From a checkpoint of a small transformer trained on Wikipedia.
Size: 17 layers, width 384, 3 heads of 128, MLP 1536 GELU, vocabulary 8192, 33.3M parameters.
Architecture: LayerNorm before each block, learned positions, tied embeddings.
Each number is 50 + 12 x the weight over its row's rms, rounded and kept within 0 to 99. Layers, rows and columns count from 0. The size before them is the row's rms in percent of the matrix's.

# down: layer 12 MLP down (transposed), 1536x384, rms 0.061, rows 1146-1181, columns 288-383
# up: layer 12 MLP up, 1536x384, rms 0.115, rows 1147-1182, columns 288-383
down1146 108:66 68 36 65 28 42 57 52 67 54 36 63 41 54 47 59 54 72 36 52 50 38 44 57 61 50 53 56 54 63 39 73 56 64 40 40 46 65 44 69 58 52 50 44 63 59 34 32 57 49 49 31 19 52 52 41 60 21 29 57 62 30 44 42 34 56 51 53 44 47 38 43 39 54 49 40 50 24 65 51 52 55 45 36 26 53 62 49 51 51 58 52 25 52 30 37
up1147 101:36 44 72 53 66 41 51 38 28 51 50 53 45 52 56 48 42 61 67 35 48 27 48 53 59 49 75 40 54 40 68 64 38 31 29 54 70 57 65 52 48 41 53 63 78 61 66 34 46 26 49 59 38 47 58 46 53 56 78 44 49 55 63 24 53 46 23 31 43 60 51 39 59 54 61 49 49 54 33 41 58 46 54 49 45 44 44 61 46 71 45 53 62 68 27 54
down1147 100:54 31 41 88 33 58 45 43 62 48 39 36 57 43 62 45 68 51 74 25 28 52 59 64 44 66 55 24 54 49 35 51 58 56 41 48 51 41 67 43 53 30 57 45 36 67 51 48 44 38 52 59 34 48 45 55 51 39 31 53 51 52 47 30 37 43 50 60 62 44 58 41 56 54 49 45 55 32 51 50 60 40 48 68 40 24 56 46 72 61 53 53 59 53 58 45
up1148 095:56 44 52 43 44 62 72 41 61 42 57 57 48 50 29 63 61 50 60 52 57 51 40 56 41 45 71 65 40 54 24 67 54 43 48 53 61 36 56 48 59 37 52 54 47 52 52 59 46 48 37 45 57 50 60 53 30 52 37 50 47 57 58 42 74 40 39 52 48 51 48 51 27 36 50 30 57 41 42 69 54 41 35 80 60 40 41 31 38 59 58 77 43 18 68 79
down1148 097:48 62 30 62 31 81 36 58 41 52 53 56 22 60 50 56 56 51 43 41 63 48 71 47 64 60 35 62 44 37 56 46 57 60 66 40 60 26 49 56 36 36 68 51 39 29 40 38 39 43 39 45 48 42 53 49 36 59 50 59 41 49 22 36 27 42 63 63 67 46 56 39 75 42 56 87 51 60 26 55 46 50 42 56 34 53 51 32 66 56 53 45 58 59 55 66
up1149 093:27 41 43 72 52 48 50 60 70 41 48 53 53 63 50 47 66 55 31 51 50 69 43 45 60 43 54 51 75 56 55 58 37 65 30 53 58 79 46 40 34 56 44 45 48 46 39 45 63 54 30 42 53 65 29 36 52 59 48 35 51 39 36 22 22 39 52 50 72 62 35 35 26 38 46 43 42 55 54 38 51 44 40 57 58 38 50 35 62 72 32 40 29 51 54 60
down1149 093:70 53 58 74 53 49 52 30 45 62 49 42 24 46 43 52 62 37 63 44 55 47 60 47 53 27 52 25 54 72 36 40 45 44 41 36 53 49 55 67 59 72 46 52 48 53 45 67 54 51 65 32 43 43 66 67 56 61 67 57 48 66 54 57 72 40 21 51 32 46 42 38 58 59 33 41 55 37 73 54 48 21 77 53 30 42 55 33 41 51 64 64 46 37 51 51
up1150 100:49 42 33 32 29 59 60 34 41 49 64 65 42 51 55 63 58 37 52 47 73 51 36 58 40 54 49 55 56 57 35 62 52 47 37 46 48 64 73 35 48 58 52 37 38 72 49 44 26 51 46 56 46 55 57 52 54 52 47 74 54 28 64 30 71 52 57 43 61 46 74 23 46 36 41 56 51 60 43 21 59 75 40 44 70 62 34 56 40 56 51 54 54 54 47 85
down1150 101:29 57 52 62 46 57 59 61 47 57 45 51 45 54 39 42 29 53 64 55 54 52 40 47 53 46 51 21 55 51 53 50 59 51 68 54 58 45 44 66 50 50 59 41 31 33 47 45 36 36 72 37 55 46 54 56 29 64 66 25 30 72 32 57 29 64 53 59 49 35 41 45 43 48 53 35 54 44 49 64 56 52 63 60 32 43 54 66 48 46 57 51 42 35 52 38
up1151 107:45 55 37 57 43 68 51 45 50 58 45 60 40 57 39 23 45 41 22 56 44 56 45 72 82 45 78 44 45 41 52 44 67 74 46 40 52 47 42 49 47 45 74 41 72 32 38 44 44 42 58 54 68 40 36 28 63 41 52 47 63 66 41 43 53 75 53 58 51 37 46 69 45 34 42 61 58 73 37 67 52 53 90 80 43 35 43 69 49 44 57 53 31 55 50 29
down1151 101:53 42 53 55 54 67 27 40 58 46 35 36 50 54 29 50 55 56 78 66 77 46 53 56 43 44 64 52 47 51 60 63 52 48 69 65 47 38 34 37 80 56 45 48 62 42 45 64 53 45 63 53 65 40 49 50 58 62 66 57 64 45 58 44 57 46 33 49 57 69 29 59 45 52 52 54 23 41 49 22 45 47 41 32 54 53 71 48 53 67 49 48 50 67 48 63
up1152 104:48 59 48 59 58 46 50 54 57 38 30 40 52 54 56 60 45 51 56 48 66 47 57 48 43 53 57 67 53 66 43 36 57 40 45 41 46 26 40 39 54 57 44 53 49 56 68 30 39 52 40 43 61 32 37 46 42 44 52 35 75 51 57 43 69 62 45 44 41 60 64 36 41 40 48 47 64 80 63 71 43 57 49 60 43 57 43 30 43 43 57 37 72 26 63 57
down1152 095:51 54 51 49 59 31 11 31 51 48 48 60 58 62 61 57 70 43 46 36 58 46 54 49 36 65 61 52 49 31 76 65 66 64 38 61 49 47 43 55 62 61 40 35 36 55 33 69 39 82 45 51 32 80 57 43 55 57 33 65 38 56 48 59 52 56 53 59 53 59 39 56 53 55 55 42 47 18 46 46 59 48 68 39 36 35 54 49 64 38 31 45 43 66 52 42
up1153 104:51 59 56 37 65 28 28 15 58 58 49 47 53 32 52 32 58 43 70 42 41 55 50 42 52 40 47 54 57 41 53 64 44 64 73 52 50 60 39 55 47 23 33 53 24 47 32 63 43 66 38 58 60 57 47 50 44 55 65 70 45 53 57 54 48 48 68 56 49 59 62 54 30 18 63 34 34 50 56 50 60 37 45 48 49 68 65 43 42 46 57 53 43 28 44 67
down1153 115:51 58 19 60 50 53 62 49 34 69 72 41 56 34 31 57 60 53 57 28 39 48 52 37 51 52 58 50 48 59 59 46 53 51 45 40 49 45 54 39 67 46 45 38 49 36 56 57 33 47 54 46 67 49 51 54 50 47 51 59 59 22 63 43 72 39 78 39 66 50 50 66 54 34 68 46 41 65 42 75 43 44 52 69 25 23 68 38 73 32 43 31 55 31 52 62
up1154 088:37 57 32 55 59 43 32 39 72 56 57 52 55 40 52 56 45 48 44 81 45 59 34 44 65 57 17 44 57 56 52 45 55 49 59 58 34 66 67 64 51 62 26 39 56 53 63 40 49 40 59 56 38 50 54 56 72 49 50 46 52 45 51 71 54 43 46 47 71 39 59 56 48 48 30 67 62 56 60 16 53 42 46 39 46 68 37 40 51 53 72 50 55 52 50 69
down1154 095:69 46 46 55 51 40 46 56 44 49 64 63 56 43 50 45 41 38 45 26 37 47 44 72 53 39 36 50 81 47 62 65 50 40 30 47 42 36 33 70 60 53 43 53 65 51 39 58 58 57 48 69 66 64 30 49 27 59 47 34 62 46 59 46 48 69 65 69 37 74 60 47 68 74 72 45 40 67 51 77 57 49 43 55 49 38 60 58 43 57 39 44 62 65 52 50
up1155 101:58 50 45 68 57 54 30 54 24 47 48 32 35 54 39 56 44 67 43 49 60 42 31 47 84 40 28 31 41 27 58 60 40 37 45 55 32 61 52 58 45 27 45 34 48 31 61 64 52 57 36 45 65 61 51 61 55 64 44 72 37 49 42 57 54 72 49 29 40 65 63 39 36 67 80 50 57 63 35 65 66 36 51 46 30 60 61 53 49 45 49 44 57 42 50 63
down1155 106:58 65 43 68 24 63 51 63 60 32 40 47 35 63 57 42 38 62 57 44 26 57 80 58 41 57 60 39 26 43 76 54 55 34 63 58 44 33 31 32 51 37 41 50 55 22 44 55 65 50 67 50 52 38 59 55 40 47 58 64 44 51 61 80 54 43 46 64 28 45 54 74 72 50 46 37 71 29 45 52 33 60 59 48 46 43 47 57 27 37 29 53 44 54 31 46
up1156 103:43 80 45 35 88 34 48 47 46 52 69 29 63 49 63 36 49 63 58 99 27 46 58 47 30 50 53 67 46 33 53 42 39 46 51 41 53 55 44 38 65 65 62 61 51 39 38 60 28 55 56 44 58 30 41 61 47 45 47 48 42 66 39 35 39 55 53 52 55 48 29 61 61 41 46 46 42 59 44 52 35 42 42 34 65 59 55 55 55 31 44 48 66 28 57 55
down1156 108:56 37 38 36 53 69 70 76 51 65 41 51 63 67 59 49 62 29 66 60 49 49 38 59 58 64 41 48 37 52 66 42 59 43 41 48 52 59 56 56 47 56 51 38 78 62 47 58 49 51 44 81 47 44 55 48 47 36 29 36 38 47 69 37 54 32 65 53 49 20 54 62 15 55 34 28 63 42 43 41 62 51 67 31 41 49 62 37 56 45 66 53 25 42 52 68
up1157 104:59 47 47 65 52 44 49 56 53 73 74 32 60 62 49 54 59 79 46 72 43 50 49 48 62 38 78 50 55 61 45 46 34 53 38 56 30 58 40 38 70 27 48 29 44 46 31 57 40 67 46 65 54 52 46 52 85 58 53 59 54 45 59 75 53 45 38 57 59 61 40 15 46 53 38 46 59 66 39 38 38 58 63 60 46 46 31 54 43 32 52 53 60 46 37 49
down1157 097:36 38 34 49 49 65 33 37 40 31 51 30 32 67 35 35 49 34 49 41 55 38 48 36 47 46 75 47 41 53 68 44 62 60 29 50 71 61 59 62 40 52 33 41 41 49 80 20 71 39 56 76 47 35 49 60 31 57 49 61 44 50 62 60 32 67 59 47 46 30 69 76 69 57 54 52 56 51 50 71 27 55 40 52 57 55 56 60 56 45 59 66 51 52 44 58
up1158 106:75 57 55 42 47 67 19 43 59 61 39 53 52 44 48 72 75 60 78 66 25 82 52 46 49 60 47 26 50 64 46 48 52 55 50 32 58 77 55 64 56 69 30 67 49 34 81 60 51 53 41 66 70 56 33 54 57 41 59 59 46 59 58 40 34 54 52 33 65 42 66 45 23 60 48 50 53 34 59 45 54 73 55 70 32 49 34 64 50 40 47 61 51 40 47 57
down1158 104:35 38 50 26 51 50 58 66 64 48 48 32 61 60 36 45 40 47 60 47 63 35 50 50 48 61 43 63 44 68 75 66 41 43 53 59 54 59 51 48 44 21 53 32 64 47 54 37 62 42 35 38 25 49 49 61 43 45 60 53 62 39 64 62 52 38 35 51 39 40 58 54 61 68 39 45 39 17 54 43 41 38 53 50 50 61 42 69 61 62 45 46 44 62 45 80
up1159 105:37 39 44 45 50 48 36 16 39 28 49 58 58 59 55 44 38 52 40 43 62 58 38 46 55 59 59 51 35 60 43 32 42 46 51 39 50 35 57 70 54 52 42 62 61 54 49 39 39 51 70 50 37 42 49 34 41 58 85 46 41 46 47 42 41 69 41 58 20 45 37 29 47 52 48 69 70 39 60 27 31 54 56 59 66 51 26 44 67 52 55 52 34 51 51 48
down1159 099:31 58 35 66 39 36 60 38 65 52 58 53 41 36 58 66 35 56 59 53 39 32 44 49 29 62 50 38 57 55 60 59 32 65 43 57 45 35 44 52 48 43 51 46 19 42 47 41 40 41 72 56 57 61 70 64 50 41 77 47 36 63 42 42 20 45 70 62 69 55 24 37 65 53 46 56 45 50 52 48 50 57 46 44 46 57 60 50 67 30 39 59 44 33 73 43
up1160 100:56 54 50 27 43 30 53 64 73 50 43 64 18 58 33 55 42 51 60 52 55 36 63 32 41 59 52 49 72 57 53 51 35 52 44 34 39 31 55 35 49 28 48 16 45 53 62 49 48 57 57 74 47 59 55 51 60 61 44 59 51 32 61 55 38 42 73 50 37 60 39 66 50 56 40 65 52 66 35 75 54 42 60 40 47 61 57 48 54 52 41 40 57 43 45 68
down1160 103:52 37 55 48 56 68 58 54 42 58 48 55 52 59 31 41 41 76 68 25 33 44 59 55 56 57 53 59 73 43 54 71 44 68 60 60 54 41 69 51 40 58 59 48 51 43 39 32 71 29 60 46 49 33 74 40 43 45 70 32 44 46 39 59 43 60 26 66 66 54 47 63 60 40 60 44 49 41 42 53 49 55 54 49 61 40 44 71 39 57 60 58 61 45 78 48
up1161 093:56 65 36 49 41 50 60 38 55 15 59 35 54 43 47 64 51 53 53 42 35 57 59 65 60 32 33 38 57 39 64 78 73 70 60 42 61 29 53 41 57 50 55 64 32 73 40 70 47 51 60 45 80 47 51 81 34 51 63 60 49 47 58 60 65 37 50 46 42 54 38 65 40 36 50 55 40 46 24 28 30 32 65 58 25 48 55 61 30 50 48 34 51 56 59 68
down1161 093:50 60 52 59 35 37 30 50 41 69 29 49 38 37 39 56 59 57 33 67 19 37 56 44 55 34 31 46 62 61 48 60 64 59 49 68 51 52 57 44 34 56 74 52 60 59 57 40 69 37 64 42 60 43 52 49 46 53 49 44 65 59 39 38 72 58 83 50 73 79 50 44 42 32 62 65 34 48 58 47 51 57 41 63 55 46 50 66 67 61 49 40 49 55 40 60
up1162 097:31 45 47 28 56 48 49 64 67 46 34 59 48 79 57 47 50 41 62 56 49 40 45 49 51 50 27 61 42 41 66 48 53 40 54 32 46 51 53 62 50 46 67 66 35 45 57 35 34 60 49 36 44 58 63 63 47 42 29 67 43 58 52 52 65 35 33 66 45 58 47 78 58 49 57 58 28 42 62 39 48 56 45 55 49 62 34 27 59 51 43 40 61 34 56 51
down1162 093:55 67 53 56 65 40 31 75 40 51 57 53 73 47 53 33 64 48 57 60 36 50 57 42 61 35 60 65 53 49 34 43 54 65 23 63 29 63 48 57 51 67 49 58 33 56 61 53 54 52 42 34 51 55 50 42 58 48 32 58 30 46 47 61 59 24 63 50 44 36 46 45 52 58 49 51 57 53 53 62 53 60 56 48 40 53 49 48 40 58 38 76 64 70 60 45
up1163 091:61 44 37 40 50 44 38 66 28 49 60 51 44 60 55 56 54 58 63 44 21 51 59 52 48 68 41 61 68 44 59 55 30 52 67 41 31 64 39 48 55 32 52 47 46 32 17 44 51 52 43 50 43 50 47 66 66 30 65 38 51 69 34 74 48 63 32 34 51 38 53 48 32 64 36 57 48 51 22 51 65 48 72 60 70 72 52 45 41 57 49 45 38 51 61 58
down1163 093:59 47 36 80 36 56 28 59 48 51 47 53 84 42 63 44 36 30 45 66 57 57 61 66 61 39 53 47 51 60 48 47 41 47 77 68 48 56 56 42 41 48 59 35 41 72 52 64 43 75 49 41 41 56 64 16 59 64 41 58 59 42 63 27 68 52 39 58 35 63 41 46 38 57 58 45 77 48 57 50 68 62 60 53 56 64 68 14 50 49 56 52 51 28 49 43
up1164 098:56 51 56 53 50 41 15 50 47 58 45 41 56 68 54 36 55 21 60 42 53 71 54 49 52 66 42 35 58 32 71 51 56 52 45 62 56 47 64 54 60 53 73 47 34 53 41 38 44 57 77 33 52 63 46 40 45 34 24 30 32 64 39 56 41 49 43 34 19 37 49 64 51 57 42 62 58 42 48 57 47 81 64 45 51 56 45 53 44 60 57 27 58 39 73 54
down1164 092:48 70 58 36 50 67 64 51 57 54 39 51 28 48 68 53 57 42 56 69 70 35 41 75 56 55 62 58 50 57 29 45 51 62 43 40 60 57 59 50 48 50 73 47 59 39 51 65 49 44 39 41 64 37 70 54 56 39 57 59 58 79 28 28 54 64 36 52 60 39 59 49 35 42 43 60 48 51 45 46 70 53 48 59 58 29 30 39 69 42 55 21 55 51 54 46
up1165 108:46 80 58 58 49 44 34 36 49 40 45 56 39 45 55 53 40 82 38 42 22 54 38 51 39 67 65 46 61 34 36 43 44 59 44 45 33 35 29 65 35 64 61 24 31 52 48 53 48 35 46 11 40 55 58 68 55 60 42 52 54 58 62 67 22 45 61 44 58 30 38 51 65 48 39 44 46 40 51 71 53 47 57 67 33 45 34 39 49 42 73 61 40 68 50 58
down1165 106:38 43 46 41 47 54 59 34 60 62 53 39 70 58 63 60 44 18 42 38 48 69 69 41 58 64 76 42 33 68 47 53 57 49 68 63 53 40 68 43 44 57 60 47 47 56 52 37 45 36 46 52 75 39 42 51 66 42 60 38 35 50 38 38 45 45 66 54 39 39 50 36 53 78 53 32 73 48 34 53 63 52 33 51 57 56 51 53 60 57 49 75 54 78 62 40
up1166 106:50 35 32 45 46 42 49 56 71 44 31 46 51 56 51 15 56 54 71 74 38 46 28 43 40 30 57 55 49 53 48 61 71 56 41 42 38 56 59 63 70 60 35 45 56 32 39 38 44 39 50 70 42 41 62 54 61 54 62 46 48 63 58 45 49 44 61 53 54 44 47 31 32 36 47 66 42 72 67 40 82 38 49 55 37 31 46 50 50 51 37 43 50 58 57 53
down1166 106:59 49 58 43 36 36 33 44 40 75 57 45 29 75 50 63 38 68 48 15 40 65 59 50 60 57 41 47 34 56 57 57 47 55 45 57 49 49 43 33 45 56 57 55 31 61 27 66 24 54 41 51 23 56 17 58 49 41 18 73 46 34 44 60 54 71 44 53 51 45 50 43 61 66 64 48 25 19 48 50 51 45 53 39 68 53 48 61 60 62 58 37 50 69 43 73
up1167 099:22 70 46 60 42 70 43 78 50 25 48 24 38 19 42 29 29 39 50 45 36 43 40 58 51 60 49 41 60 53 18 47 48 57 49 51 46 31 79 47 39 63 43 36 55 41 52 48 35 33 54 61 68 54 48 26 58 49 53 57 48 46 56 61 60 76 25 40 48 50 52 70 31 48 56 52 46 48 56 58 58 50 39 55 58 48 43 52 38 55 53 52 55 62 55 44
down1167 093:48 45 74 41 61 53 56 36 36 58 56 50 71 44 46 78 67 36 52 40 35 36 33 43 62 41 45 48 53 46 34 45 56 48 54 49 62 38 44 30 53 51 48 57 60 60 54 55 46 36 46 67 45 54 46 32 52 39 34 72 47 38 54 42 50 52 50 32 30 52 49 41 34 64 41 62 45 43 44 51 60 59 55 60 33 43 51 72 60 48 48 62 38 55 56 69
up1168 103:57 52 59 31 52 24 50 51 61 39 72 59 50 43 45 59 42 61 49 69 54 58 62 54 57 58 64 33 35 59 41 57 36 31 27 67 39 56 63 43 48 64 59 55 71 61 69 36 48 79 43 38 43 53 74 55 55 44 44 45 29 36 31 56 46 40 47 41 41 56 62 51 35 40 43 61 58 59 34 62 42 45 73 48 43 40 43 48 46 46 52 42 40 48 55 78
down1168 099:38 67 49 70 46 59 45 62 59 44 44 24 72 36 40 49 29 41 67 64 49 49 50 41 54 58 63 57 56 59 58 51 40 37 59 51 59 61 56 87 31 70 60 67 44 49 52 53 37 42 53 53 54 55 56 49 60 53 25 49 64 53 59 46 48 44 51 84 21 52 45 65 44 65 31 44 79 69 48 61 56 48 34 48 51 37 52 52 49 42 51 63 42 37 69 62
up1169 101:35 58 76 55 58 47 09 52 55 48 68 43 45 61 74 74 50 64 54 32 35 47 46 68 47 49 60 60 47 43 55 74 60 48 46 48 40 28 48 66 37 39 53 53 56 54 21 46 34 49 55 47 31 51 42 55 38 50 56 50 44 64 52 17 47 20 47 41 57 65 38 50 25 75 50 41 78 53 20 50 80 49 58 51 57 51 58 63 33 64 55 60 43 47 67 64
down1169 103:54 42 39 30 47 62 35 53 64 52 48 50 46 29 42 30 62 30 45 51 63 64 41 38 35 58 38 50 54 38 64 59 54 47 50 51 64 67 67 61 63 41 59 48 61 52 75 78 55 64 60 50 54 47 43 43 51 55 51 38 56 36 54 80 51 80 56 57 55 48 43 37 59 54 39 61 50 45 50 46 30 56 26 36 62 73 39 59 60 34 55 50 70 46 55 48
up1170 098:40 46 30 39 61 38 56 38 63 50 72 40 52 29 43 52 53 38 49 59 44 48 39 48 61 48 57 50 51 60 64 23 61 66 53 27 49 45 28 35 50 64 52 72 40 30 48 48 41 46 68 76 54 53 67 56 67 65 35 56 44 40 40 53 60 55 54 32 35 50 46 40 41 40 44 66 41 46 69 62 73 33 54 32 66 47 55 43 59 39 51 58 43 36 57 56
down1170 094:52 66 60 50 71 45 59 37 54 47 51 60 45 48 47 66 52 73 27 74 44 35 50 49 44 62 41 41 34 67 56 54 41 35 39 63 52 47 36 49 50 43 65 72 34 67 32 52 43 51 68 39 49 51 59 51 40 41 43 66 40 68 31 46 47 41 37 40 37 72 52 60 41 42 37 58 43 57 70 46 54 48 30 57 52 51 51 73 51 62 56 42 49 50 47 36
up1171 101:59 30 55 50 42 46 35 33 70 66 44 52 48 58 64 53 37 68 50 61 37 87 47 63 49 48 53 64 39 67 54 63 50 54 48 37 52 49 45 52 58 73 56 58 58 45 48 71 52 44 50 55 62 34 44 48 31 62 41 64 76 44 75 70 49 36 68 69 29 35 28 32 53 44 61 47 48 52 47 48 45 80 36 42 59 28 49 57 69 53 54 42 65 59 54 41
down1171 100:55 48 49 48 63 46 54 47 56 51 43 32 51 35 39 43 47 32 53 52 52 33 42 39 49 68 62 22 31 56 62 34 62 42 62 65 61 52 52 66 40 47 42 71 70 52 50 49 31 62 53 48 58 30 57 60 50 35 46 56 41 59 60 52 52 50 38 34 39 44 49 52 45 56 62 52 60 21 46 40 32 51 65 77 58 38 39 31 55 41 56 49 45 63 59 48
up1172 100:46 70 36 42 56 33 49 47 39 67 48 51 29 62 44 52 49 49 43 56 53 46 30 41 67 45 76 24 44 58 60 52 73 45 44 40 61 62 31 48 58 57 43 47 36 45 50 61 72 50 52 41 45 54 65 59 47 34 53 49 59 67 43 28 47 46 49 41 53 47 74 75 34 45 24 36 51 47 27 47 48 48 57 21 56 59 56 55 54 40 56 39 59 57 72 52
down1172 102:64 45 52 38 61 48 49 34 49 66 40 41 49 46 68 43 42 31 47 57 64 60 59 46 69 63 39 65 53 39 48 34 33 63 60 41 42 56 58 64 61 47 70 58 45 61 54 56 49 59 55 45 46 50 51 36 58 58 61 51 47 55 52 51 64 55 65 64 41 56 34 27 77 57 66 53 39 51 55 43 73 23 79 47 46 46 35 48 28 42 67 52 45 77 41 45
up1173 105:30 43 53 61 64 50 56 52 68 59 58 49 71 48 47 44 47 71 47 24 62 50 65 31 42 58 60 66 44 28 42 43 47 65 74 58 58 71 51 47 53 31 50 65 45 65 75 62 31 58 51 46 36 71 50 29 53 29 38 47 53 49 60 46 58 55 43 54 60 63 44 80 59 37 42 56 65 50 57 55 40 41 46 58 58 63 44 41 69 63 59 52 75 43 45 45
down1173 102:51 45 17 22 57 61 40 54 34 68 27 56 25 69 23 55 78 63 28 44 38 46 40 67 42 32 54 57 45 54 58 52 62 53 37 41 44 33 52 54 56 69 46 39 41 51 48 13 43 58 59 58 58 65 54 43 52 46 62 58 54 31 62 49 52 50 53 48 55 81 53 43 64 58 56 61 33 38 50 42 49 67 50 23 56 48 69 36 69 69 60 48 61 48 67 53
up1174 105:46 49 48 49 60 26 41 42 58 47 54 78 31 47 34 46 58 37 41 55 55 50 44 43 41 60 41 43 46 40 46 68 46 31 38 43 46 41 59 37 50 50 37 58 56 45 56 57 18 57 42 58 47 47 75 43 65 41 58 62 35 51 52 66 55 57 59 46 47 38 47 51 53 50 66 56 49 35 48 57 47 33 59 46 62 42 49 38 41 50 70 53 44 65 47 56
down1174 103:36 46 44 42 46 54 58 59 30 61 46 35 49 66 45 41 64 56 59 49 49 69 61 40 23 48 39 46 57 51 43 65 59 70 37 52 54 43 34 50 58 73 36 76 68 62 44 21 53 44 61 68 60 37 57 56 28 68 63 34 66 66 62 50 50 60 55 50 23 44 58 53 48 40 51 39 43 46 47 27 72 55 71 60 64 51 58 31 60 52 32 48 44 52 63 67
up1175 106:35 55 55 45 30 44 40 59 57 46 70 50 17 35 44 83 32 50 36 36 51 39 50 31 34 54 58 50 32 48 53 40 56 55 47 58 32 61 61 61 38 31 21 57 32 54 43 61 55 67 49 35 47 57 69 51 22 42 38 43 43 45 52 57 38 39 43 41 49 36 47 54 51 51 50 64 57 45 58 60 70 55 52 31 43 58 50 35 43 57 49 47 54 35 54 58
down1175 106:50 37 45 39 67 47 45 60 56 41 50 46 59 45 50 40 40 53 45 48 44 42 72 43 41 32 49 58 40 67 60 42 40 33 51 38 82 59 44 53 71 49 74 47 44 66 40 48 44 50 50 48 30 43 56 66 65 60 44 49 68 57 54 56 45 68 70 34 48 63 27 68 57 41 50 45 48 43 68 46 41 69 46 51 63 34 53 50 48 60 51 59 44 62 56 53
up1176 104:42 61 57 51 48 31 46 48 32 26 36 61 53 33 28 38 50 61 51 69 51 55 39 61 53 37 35 43 43 40 58 58 49 56 30 36 48 30 50 44 51 41 36 44 47 58 51 47 31 59 36 50 50 62 62 70 68 42 49 49 65 44 45 76 39 37 51 57 61 60 35 54 65 58 63 40 50 46 49 45 43 44 51 66 37 68 60 54 40 49 27 47 62 45 56 57
down1176 100:44 60 40 31 78 47 70 58 29 45 42 45 39 46 38 49 56 58 51 56 43 60 57 50 46 51 57 45 62 50 70 65 52 47 67 50 66 37 57 53 56 66 64 57 37 64 37 38 48 77 59 51 50 39 32 44 48 49 31 57 53 61 38 62 65 51 39 87 39 42 32 49 43 38 42 54 45 35 63 53 60 48 59 64 74 60 38 38 58 51 45 56 38 44 41 57
up1177 097:39 49 62 46 49 41 55 54 49 63 51 38 47 57 55 72 57 59 55 41 61 50 50 58 43 55 50 52 50 32 61 56 53 40 69 59 55 68 32 48 51 36 57 46 43 52 35 61 67 61 43 42 45 57 24 68 43 68 63 53 34 62 57 35 44 71 63 43 53 51 63 51 41 44 35 54 46 60 49 57 31 45 77 41 36 46 37 57 22 37 24 50 59 52 64 56
down1177 096:48 42 55 60 32 52 50 37 60 35 72 37 50 49 37 57 56 49 53 55 52 72 48 35 52 58 52 52 51 34 44 38 51 59 42 51 62 59 50 58 35 60 40 69 82 64 49 34 58 40 64 57 46 52 84 37 50 54 64 48 58 72 48 34 35 61 38 45 34 67 46 65 53 67 58 59 68 55 73 50 62 55 37 57 65 53 39 33 51 61 37 50 69 47 43 55
up1178 097:48 39 50 62 51 55 51 71 49 52 52 41 65 49 55 27 65 72 68 45 41 58 67 79 24 61 44 61 61 66 58 45 61 33 27 74 50 61 57 38 41 43 40 49 33 46 52 66 37 46 35 60 70 63 59 60 69 57 48 62 55 48 71 33 61 42 52 55 39 40 46 42 55 56 39 40 53 45 38 51 64 51 38 64 52 61 55 26 56 72 47 43 40 45 50 37
down1178 101:50 58 43 56 33 37 49 62 42 43 50 47 26 46 57 30 45 40 72 50 44 56 67 36 47 38 38 46 61 45 53 58 55 44 32 42 82 30 56 28 65 39 43 86 34 54 53 58 62 75 50 56 41 63 41 51 40 41 59 50 53 59 53 58 53 62 54 26 73 58 50 46 67 65 50 58 26 56 25 47 77 46 39 38 39 45 59 54 61 51 67 40 47 55 37 66
up1179 099:48 59 62 64 47 50 38 72 55 41 43 55 52 53 51 43 52 64 30 50 53 44 36 74 44 40 58 53 67 42 18 53 43 45 40 75 49 44 43 45 33 41 50 47 60 38 61 82 25 55 39 49 70 52 87 55 46 49 51 48 47 72 60 30 40 58 42 38 47 62 54 43 64 32 43 56 02 54 51 36 61 39 66 35 50 59 65 26 51 41 48 68 61 52 41 60
down1179 101:43 50 58 56 43 36 47 29 69 67 48 39 62 34 48 49 40 21 59 39 42 56 39 46 48 64 23 57 48 62 52 54 58 56 55 45 60 43 48 32 51 51 60 49 53 56 40 36 74 31 42 70 33 45 47 42 51 51 51 47 54 57 47 34 43 60 61 45 53 63 60 53 36 33 68 32 58 52 49 52 41 64 62 59 62 71 28 82 58 66 59 41 49 40 21 44
up1180 101:63 46 41 63 61 45 67 38 66 54 49 73 41 37 38 53 48 44 50 58 48 58 41 66 48 46 58 45 49 66 60 34 47 41 49 32 43 45 32 44 48 38 56 52 31 45 49 42 59 63 43 37 45 27 49 56 66 47 44 29 54 59 46 64 42 61 54 44 68 45 56 57 49 24 38 58 68 58 56 67 44 56 50 51 41 52 43 47 75 50 69 47 77 52 62 54
down1180 103:24 63 63 65 37 42 61 35 47 45 57 58 46 44 43 43 61 52 43 52 38 38 64 65 41 45 32 42 26 68 91 63 54 60 44 51 49 49 56 36 46 66 57 49 47 45 52 44 34 33 43 65 35 40 30 51 49 66 63 68 56 61 52 37 41 49 22 66 45 44 61 28 54 51 65 75 44 36 67 49 59 41 45 48 64 62 53 60 42 63 75 37 58 47 62 46
up1181 091:36 76 57 36 41 59 34 62 36 36 45 70 54 44 49 68 55 73 63 62 45 46 44 49 40 33 43 46 72 82 43 59 29 70 34 65 34 53 53 47 57 32 48 51 71 38 46 62 63 54 61 56 40 51 40 36 45 33 33 34 39 49 58 26 63 61 49 49 52 64 68 58 33 56 64 50 50 48 81 31 43 58 52 44 36 50 66 67 55 50 44 36 46 50 65 44
down1181 087:55 76 28 52 43 54 57 37 77 58 45 45 30 64 46 48 42 32 59 51 45 42 54 67 55 48 75 28 36 37 41 61 73 49 66 46 51 78 60 47 39 34 51 50 37 50 64 55 38 46 48 67 38 50 51 52 55 64 43 47 55 55 69 37 52 52 66 64 63 50 40 46 70 41 65 59 52 46 77 51 53 44 60 57 61 79 44 58 44 48 40 71 38 50 58 22
up1182 098:46 65 63 58 55 40 53 46 65 73 42 57 58 53 42 57 50 43 50 37 35 62 33 33 46 79 46 45 52 48 29 63 44 27 40 46 24 40 48 39 44 48 79 48 45 57 50 33 27 80 37 57 54 71 52 28 44 45 40 73 56 55 50 42 64 32 52 37 42 50 41 74 52 47 33 56 55 44 68 55 54 31 47 58 48 66 45 56 43 54 43 47 60 37 89 59